{"d_mlp": 384, "norm": "rmsnorm", "norm_eps": 1e-06, "parallel_block": false, "init_std_qkv": 0.0789, "optimizer": "muon_variant", "lr": 0.0144, "dataset": "wikipedia_en"}
Each number is 128 + 24 x the weight over its row's rms, rounded and kept within 0 to 255. Layers, rows and columns count from 0. Numbers have three digits each. The size before them is the row's rms in percent of the matrix's.

# layer 5 attention query, 96x96, rms 0.229, rows 0-31, columns 0-95
030:126119104131087102104145099101151165146153137152169111140124124169153129133176127136084150104112121135114162136117163092138105133150112123131133135162108143159169118094130114106140133090102154102143160109120106179128131129088134136151175116126097104133172122163146122117135074098090107131
029:041108116113157152135156177136123117161119148140118133092158105110119140124067116106122156121144150141113080144111136135141135132152117127146093107079109157128116148096172138150165135140095150118138146090127121120138142155157115098147097134134122152120111124132111147087140121102154165165
051:095143076160095106075159106117121142142145082126127119151137080122161151139160143128120124083129111165122159138124111117173149133159118164114131131126136133119135153130129097144134149111111178104174133125140100148084121123171110106124158114157137064113152131137112124097137109096098127123
043:139116187105158153147107146129123132076092133145137131144121156099074139134098118143157107141120097103128110113136109133117122112100161100147165123127110142075124117167118166117108114145153071152078118154116154097159108084100116165147100135121111162124117121137137124133145172153124140142
079:151102178091168151197104165142126097094101144127120126134128191109083121120088118141158130142138131085127112116140130130091112131093156106139143119133114120104128118145124157128108107141146085143072108159134167106148109110093144154138102138113122171123093126110125130135126159148145135123
042:164131160100142129166112159168160117117092140134122129112142174120137114127090146121134138102138163121133098105116146138091103126105145132126146120125103136138091108113109088091102123155088073159094149121123095079150145113098115140128090113105104201160115130153136123140134133140166106122
043:161117098141106082151145142139122099138098127171136137095136143140162129127108170129109160096118184096084133126109140146094127118098102114111132114108115155126079122113162077102146122178081130126125131111137098115102177144124126130144090129131119163172123128160129109129109136085120128109
060:133079117131126117078175089138100124128154110099152125147152084112167142120152127141117104084141093203141160116100190102169116114150108142140101125134170117166082131153126135137149144118142162131143147118120127149127135145123117090127135118146163083135140120145115115136112124113131110116
097:140107171093165156198097170153129122120116155134123141133135197098069135116099099129163137131143137092130114106144114134092119126118162113132156111136115125112130113147101160121095116121144098134086121153125157106167102102099130148137109138112098166123086124116135152137139147152153128140
048:141155134139119103156083146114152127138125144167083130112113144123109130146137157085121139131139183086122125127127122165120123154126099128105108106122092105189158096112133110082136102170102091138130126142158108109131129155160123178103076126162080139127118114134151097126135098125125117161
060:113057116114125092086169100134103120101123131120134113147143091121153125121122149136123154108145135179131148104088175112135126100106101121142125122100164125119089109158117089111143106150113128177105142093110124114152162147109149097115128103129185101140124137152108105166104097145143138112
077:140068163107149118078162102133077115104133110066138123133146104108143137107126126147137119126134088180140150133109177136128113132129102120159100113110169121144085126179120131120156112133151126154100123111122154113126139138144146086105162112102190127135111128137104124141124132144120101094
087:132066147118149115073165103127086122130118116066134124119157098086132131095143121151136125107155088176135147119084181125144122126122105121144093106125174093140074109172135111104150125150157114156106117114117134103119144158142152104109139117126156120126113114138100131135123128132125112101
091:122194136133121144181082144139149141154135112154118125106104174147092129126141105111125121148118134069116112147163069136111113132162155131114143123145105141138177136092148163138098162120134116082153133156145127144121099108139114153160114138129072143111119125119146151110173150119124110139
103:106087149091139120181092147118110106133125173157138139126146174122105114134107127139151131117144132115122095140136116149064087095126137138140141092114111120103140129140115141097088114125125093164066114122149143099185109128094134134148133121110163162139101154118132123171108142160154105129
087:160108162110142119140116147148089114110147127139144156117115174088089145130100108152119164104126132075085134114109118166093103106135109104132150089130132100119165156137131126134116152130126100096141112131134157105141097149086145158131119117103086126156133151166154154110165182151138086114
119:158123152145109122110097131120094118163150090145172086152163173164147130125172171116178103151122149091139118168127138139117161105116192112118144121156103131129114127138109125124076169092142120130129165127097130142127165111098132110120133161118107144125133174129114102148115137146122133146
136:087153094147136125138143096116114155126150127110155125100132148090167147154150100118137106130128149185098105141107163100095149092112140111080133130111185137171137099131126133123116159137133120103101144119113091153088147121129156086133111133160125118070140136112129140143168138092156096118
132:102102094146087134121128112138104083128084115112123107137133125118126103125106100134122122145092187074145149144128095153124125141113157095106103148139121097137129120122122119084137143152103148112108153135127101117174122148105110093144111151082122080110137123127139159144158160108130176062
133:109177123123111151116154119092086129120072121158158092089124096124132139128167131110088146134161087138112145095119122121126156114089131141123125138133120112145149115104092105132155180110149148104125097129100146113112166098151144191122146109158106104099144086148149112103128158125131153142
140:129078127141158189067176122109183119116152130125107119132117141130133131132171155099106133127107124093113138113137114121114105106130136133140136123125164137117092163111098115098127123096132167128130106130120087128106150123145173128186112082133135104135114142136114151100144076110173132152
125:108154153128135096095114129098102120102142182136105137121154134128153083128105137126085138119170106113082149162126096111144123167099141096136141131156150125157088136148131136098086123112166142096113091113163130116118131113094110115158116095121135129121112117158170160135160139115193133104
127:116100155114085143138080137062100147125101134129114108155159127141154102108151152108135151126097098132096158153109124118081134111132134143134121092109113109151102102155130119157132157097138120169153134151091101108135151117146147161131117160175154110131100072092151146136139118106124122087
128:079116137125142112097133101124114095112126152105112090116156158144118136128132078133131156159134118135126122139154117166143156131094136118083134104078134139149109132120110152181124122116133131097113114115138091137091143152114140159093193080106168144127127129132151110112105077100124170092
124:136115135144113148121103130139149134130132098108124127085145087064112073140153177139092125124142140126164100110116125166153122103143150158104134126097154122126140131122094154177129101098115137066134108141090122116145124131141097114170120147091107156103135117190159150093130136128120125132
124:081130141129097129100109165162111155111146079138110139128104133147121089094140118086101120123120135125127113158175166136122129146129072136131116134146149123146121143161147119141072103115124107099141112156148155141166094146167151078160150130190156136131132121118131122104095129143145103097
136:113079146097149118145150109108111150127125096195126156131099129158135105084118088151185139092139140095108137122118090158099130114169151151127161124104129110149133144128131119118137169153131152134145110133124138121146106075086160113134105090148133146075140128153127128174151130133114107132
135:115116166095123189148107157108117138109136121113158158158124150091134142136103087132177162102124100131107085111140135176091125090121135122151153153136105148101111162157116154162114134131174150150093127135103115130150104150079110135151131148146154121130133120125118134134127180157174136131
132:142093117138102111126113178111114109139134143160128192119139127107078131125095145120137153126129154105117137105130120122119120118173128154122148089131136144218136130144147126142088116122114157135111156106167094125130111119139141167099135106157111079100104123157117155107110132177131121165
135:157106117101168155169124141094145107107104116113124103098118146097141111125130145122120085079152147128113127079152119114125125134126116086127150072080102140140098138150185132134118090088130137130121178101120165161119087133112116126129102128128086134174097126100142121122151149140106119117
142:141157132117157136135136081095113107133161136139142149163089117103095122147147130124150102063135129097100156120124132113166110136103144108144115125167116095179155147140112177091114110115160148134161148122158098078131131140163111112112149139143162142087117140128108113076095125105137136146
115:103167135109125143118182146122133102153112112156133192127099146149113111172110190087148156179116128136133109131127151109120118115124123103130136120124093095116112147124102116118127133148076144140109152119111126113144158103082161123163137132078108097151107140153129163109092151125141127090
# layer 5 attention key, 96x96, rms 0.237, rows 0-31, columns 0-95
043:123116127136134133119130065146146126098139147109138089115144121101127079122128156122123123196158102128101128141149148082157120173107122144127115122153112135142142097184157110146131167105123131124113120106112144128094123129140137153095128147083180075131127104080130132123127154122150179114
044:169139139125146096106131134137180116086110080105106164167092148103109128111121117148146143116120090098118174115146114113160144106137127139141122119168150113121118149159096113104116095147097093135083114151144132116163132112095135142108164105136076118103129171154129119137148134159087149100
029:150167155136091139139129116114173112132173135165161113081071117104136140132128154121111075172105136117112157191151117143137124101113159120103094159106148151133172118136136117111082122109128118115149129129115156085115155108094152122120170162144136124118121121130095093115112131130109143125
032:114094128104143162130116166135126126157149151131099116098150125119126148186086145120179136115087143145115108110170155126107147103147158117097147134091138115130112157108121141138147118094141143152112118103110132140117118125136167094154120116087178172163130134079101100125131121101167079137
028:112074130135163133125131153131096160117088144117098157112185124123150114164112109146157165086135103150124108097130113101090087135156104139145163107136118117121062134130132151135172139155121132130094138129102130162148141180167128106153084099095141145125134123137140142129145138115151105118
025:111130113178101132181136162125120153111082122141140149135124131179123136126128134140072126161165152130118156143126097127160123170140089131134097109169149146114152123116115138145111154133096164122130129128122140122082143157117098146130114161142116091107127113198139173143094152158116154143
037:116169115123124169183094131121147149148182103135147154126109123083117112097117132124146105150142103149119149150110095140184112156128116120134128114147116148142147112115140155123088134118133150131153141155136126069137089143090117140100138189155094102132105080133113131129116129123083140163
037:127179142138089125117138086116143103156194143153142111116101120122088142166164152143115120156087126117117136152138148139134151081119169138106136154113164121129168132111123090120129082107134106109131143094150120129135125116158147127105183114131166126107123146098101124108113072100105139108
036:131119130170149115182117169129121160110105119121164128135142137152161098155097122115093126152151113156133135120154116133126146145110114145142140089140109154079136109109132148188146168127149174122121092110152139138136129150093096132140086131082155118153137129148136147173118190165144141130
033:110159122152095127156133155125177126129163097146133108140103160147166123133170122118097109146153142122097102189107113101137148140128126129099083137127121143114160140116142156176091173088118115091149112101143114151073102109122091135129127117117156066137145119126114140134109137138137111154
059:104163123180142124093126112146149139127139129113128074122093126137117133133166146121092126153142159116136140159121143118146151124121142139112103147169171097144170107102143120102184131122112115095174151118147151176094151121214131143123109126136167121143123144103134130104119097100136120120
040:112153146112169182086165131127097168139093133155098113085154115107149126150140126159133112125090152123098117096147135134120152101160111123106132155142115114129128132138097129079112117136126095173082139184124124136127151116146129131106117130159116195127134128090124149108166086116131140141
047:122093123148187157100137136115141174107106142127116082132117119129110101144155149131109144168082143146162106134108158121129138113101129115107132121142140137122115137115079114099159114134078134128108136141136118166143166128176138126101129112115179140105131156090137111137131083113112195084
064:149115136131116161210118146108143128144122120161152164162124125107145101149094119127130100136123108129089121103153114122118137140142133122144133125099072135113103123157132162176083155127159157178120111134119133116146068121057090129133122139116135100131115102135114118109106166147123143146
063:171134144131186162120153200136116155147103139194125125133124133141135121155119120156118115144178113110089122100133103111140147126121126128122145162169091135128151119096130178143098123135119146112070110132136112140117150106100087141174119122124135129130143124115112108133144127170124183136
072:138088175143137113174112157107168126096115142108151124162075173116129105098128129131135116127125149105136104142140123106102094097122183150141153107138121130112169124143098112145156103091132109132098139130131159142143097153128131124131153127085158072137133174120143129146114139126150121064
113:182103154133119118101108149137105104148137104141152086163152139166134128114157193121167125143136127072153134148128128147154139135103157127152140122158072123101109134146119118138093129091134109140148136141114153118159162130101118150113148144094114153168133166131104080141098123164110136158
130:109146125153125126133124098111107158137161104113163101107136170117159145156161121116160093137124149156107110152110160120090162088115167109087147130129178141166130101143117124117091175129135124110107154122083112143099150105102161087127105155151115139077134154111128126151159139109148103136
132:105090085148093130121122118150121085137100136102109123145142131114125111126090094144123119127088192084151143147134106154130113137124154093106100146139128095123117114119122137084128118149099138116110147136137088124174114153097104086149104149077114092124141140134144161152152151103131160071
132:104161118117091153125147123086084117115058116156150090089124112127116133132158127110086154139154092125117157098122107132112154112099131129123113137136114098149154125106092102115161177111137158112122113129100148114127153099147139187123145116144110087099137083143155126111125168117134164117
144:129071130143157209079175122119182116123149126126104123124115152131132132145167158108113125122102133092119130113139115130093109104134139132135133119111157129120098164111089125107134124093131159130123102132112092134106151127142176132188109091123136110154120139135113143098134085113168119156
131:130154155130136099094123125096118116107153173120111127126147128120162088127115139120074133119154103110084156155124098103153115163104145094145137137166153128159085139149128132096096115108168145084119091112158129117114138109102116119171118102125133123133108125154167151127167138105195132101
141:110108152112090143129094126061090156126097136134114114153159120148150105102150149111139156122102088120097164138103129110082132105141140142143117102114119112150103112156127103142141161103141120179153137145088119115137155111156149151141112157185158120122101077095147159129136119103133120095
128:079111134125138115106132100122114096115122160109114090114158158147116143133123081132126147165132119128123123138156114177140152125100148125083133110086131142144108133122109145181124132118133126103111112124133090138092139155108142168090200092111170153120124122129153120115109078098128172098
144:138118137144125150122114113143155128135130115108127122088150083064114075138148182142095123128145151130166102108117129164165124115137153161110128131103155133127141129125083160168138098108109133068126103141092122113146120132141095116163119146076107166112137126180159143089131131131128138128
141:084128145127100138090107161157110149116143075139109140125097135148119088099141121087099124112122136113121117146169165142125140144136072134126119136146154122147124140159147116141073113117123110095148119149132159133163091143168160089168145130198156126138136114123139127107096126141140092099
152:114086130105156111139157103108105153132116093189124151127099106169147100085112088140186125098143139107105137114108096140108131127167145153135155124114127109163131143131126111110142179170138144141157117132124134126143112080092165112128111098162136143068136123146122134169148138121114106126
128:107124156102122182124115151112111145107146116104153137163134125078162154132114079128170159099122099146092090113128150165092125093107128126145145153146111153103109156160119149164115127129173154147097119132104097128146120161080122130151138138158157120132142125128106135135126174144185136135
135:146096102140107107121126169110116105136132143154126186121142123110080132124096141113152153117139154103105137095131137112124131120157130154127155092136134136221132129138143127139098115125126157132113158102170092128131119111147144172096150101154108080094104120147112155096104134168129132167
136:152110110108154151157135143093148102106106113119129097101113140099141115136132159107108072087150148140107139086155117107130129139123110096134139079089105135144097142144188120135121085081123143127126182106123170166120088132113118123141115132125074132171097137104138124115152144142111114118
162:142156128115147134124137090098110107133156139135140151156094114106090121150138134124152107065132129089103156116127132124163110140108146113142118128158126099187155146148106178091106100116171156144154145110152104077140132136167115109111152138137162143075107140138109128080095117115140138141
126:111158127104128139124190136112137105152107116159132195124104128146111116157117196084145156180133133138147106127116147109133116116121123110133135122128086091125130144120101109111129129145063148132119157118115122117151146102086159137156135120085092097149105144157127163114096150131150121103
# layer 5 attention value, 96x96, rms 0.262, rows 0-1, columns 0-95
103:111127090131127133115109161163137096099111133112140109171090125120153126139130151085140133177074127120141129132108116145131137125143143115148122147081108111121131154143080110098140151141112110157107168131138126143122097077193103133163162165136143153098140107072131132109136118116127077126
106:186120115116137161142174161127122130127098158108135156139111130174130154150136117142115115161077112086115158096131133104159143141150120136122125156152162131113107116127099097081095147114108104159113094146116112095119114109118179114143111135117102119096103135151094129134098150132071145168
# layer 5 attention output (transposed), 96x96, rms 0.218, rows 0-1, columns 0-95
101:156115099103159129148139109140161123142070101137139129149118103094137135091099123129145111099115126110143195157133105117118154145115166127132128113160137138107110139118119086067114096061122135112097122130185115138130145115127158102134167134110161143100150130118132103113169120135156101144
099:143118148121117113151121149114132138148144135095131108132099095133139125094161158129095126115127130134100097113100171068165141152130100153117129119120130136137135080139099150139154154132127092096143136085180158164114113132141180115141139123156122142128137117145148125153140101154216109093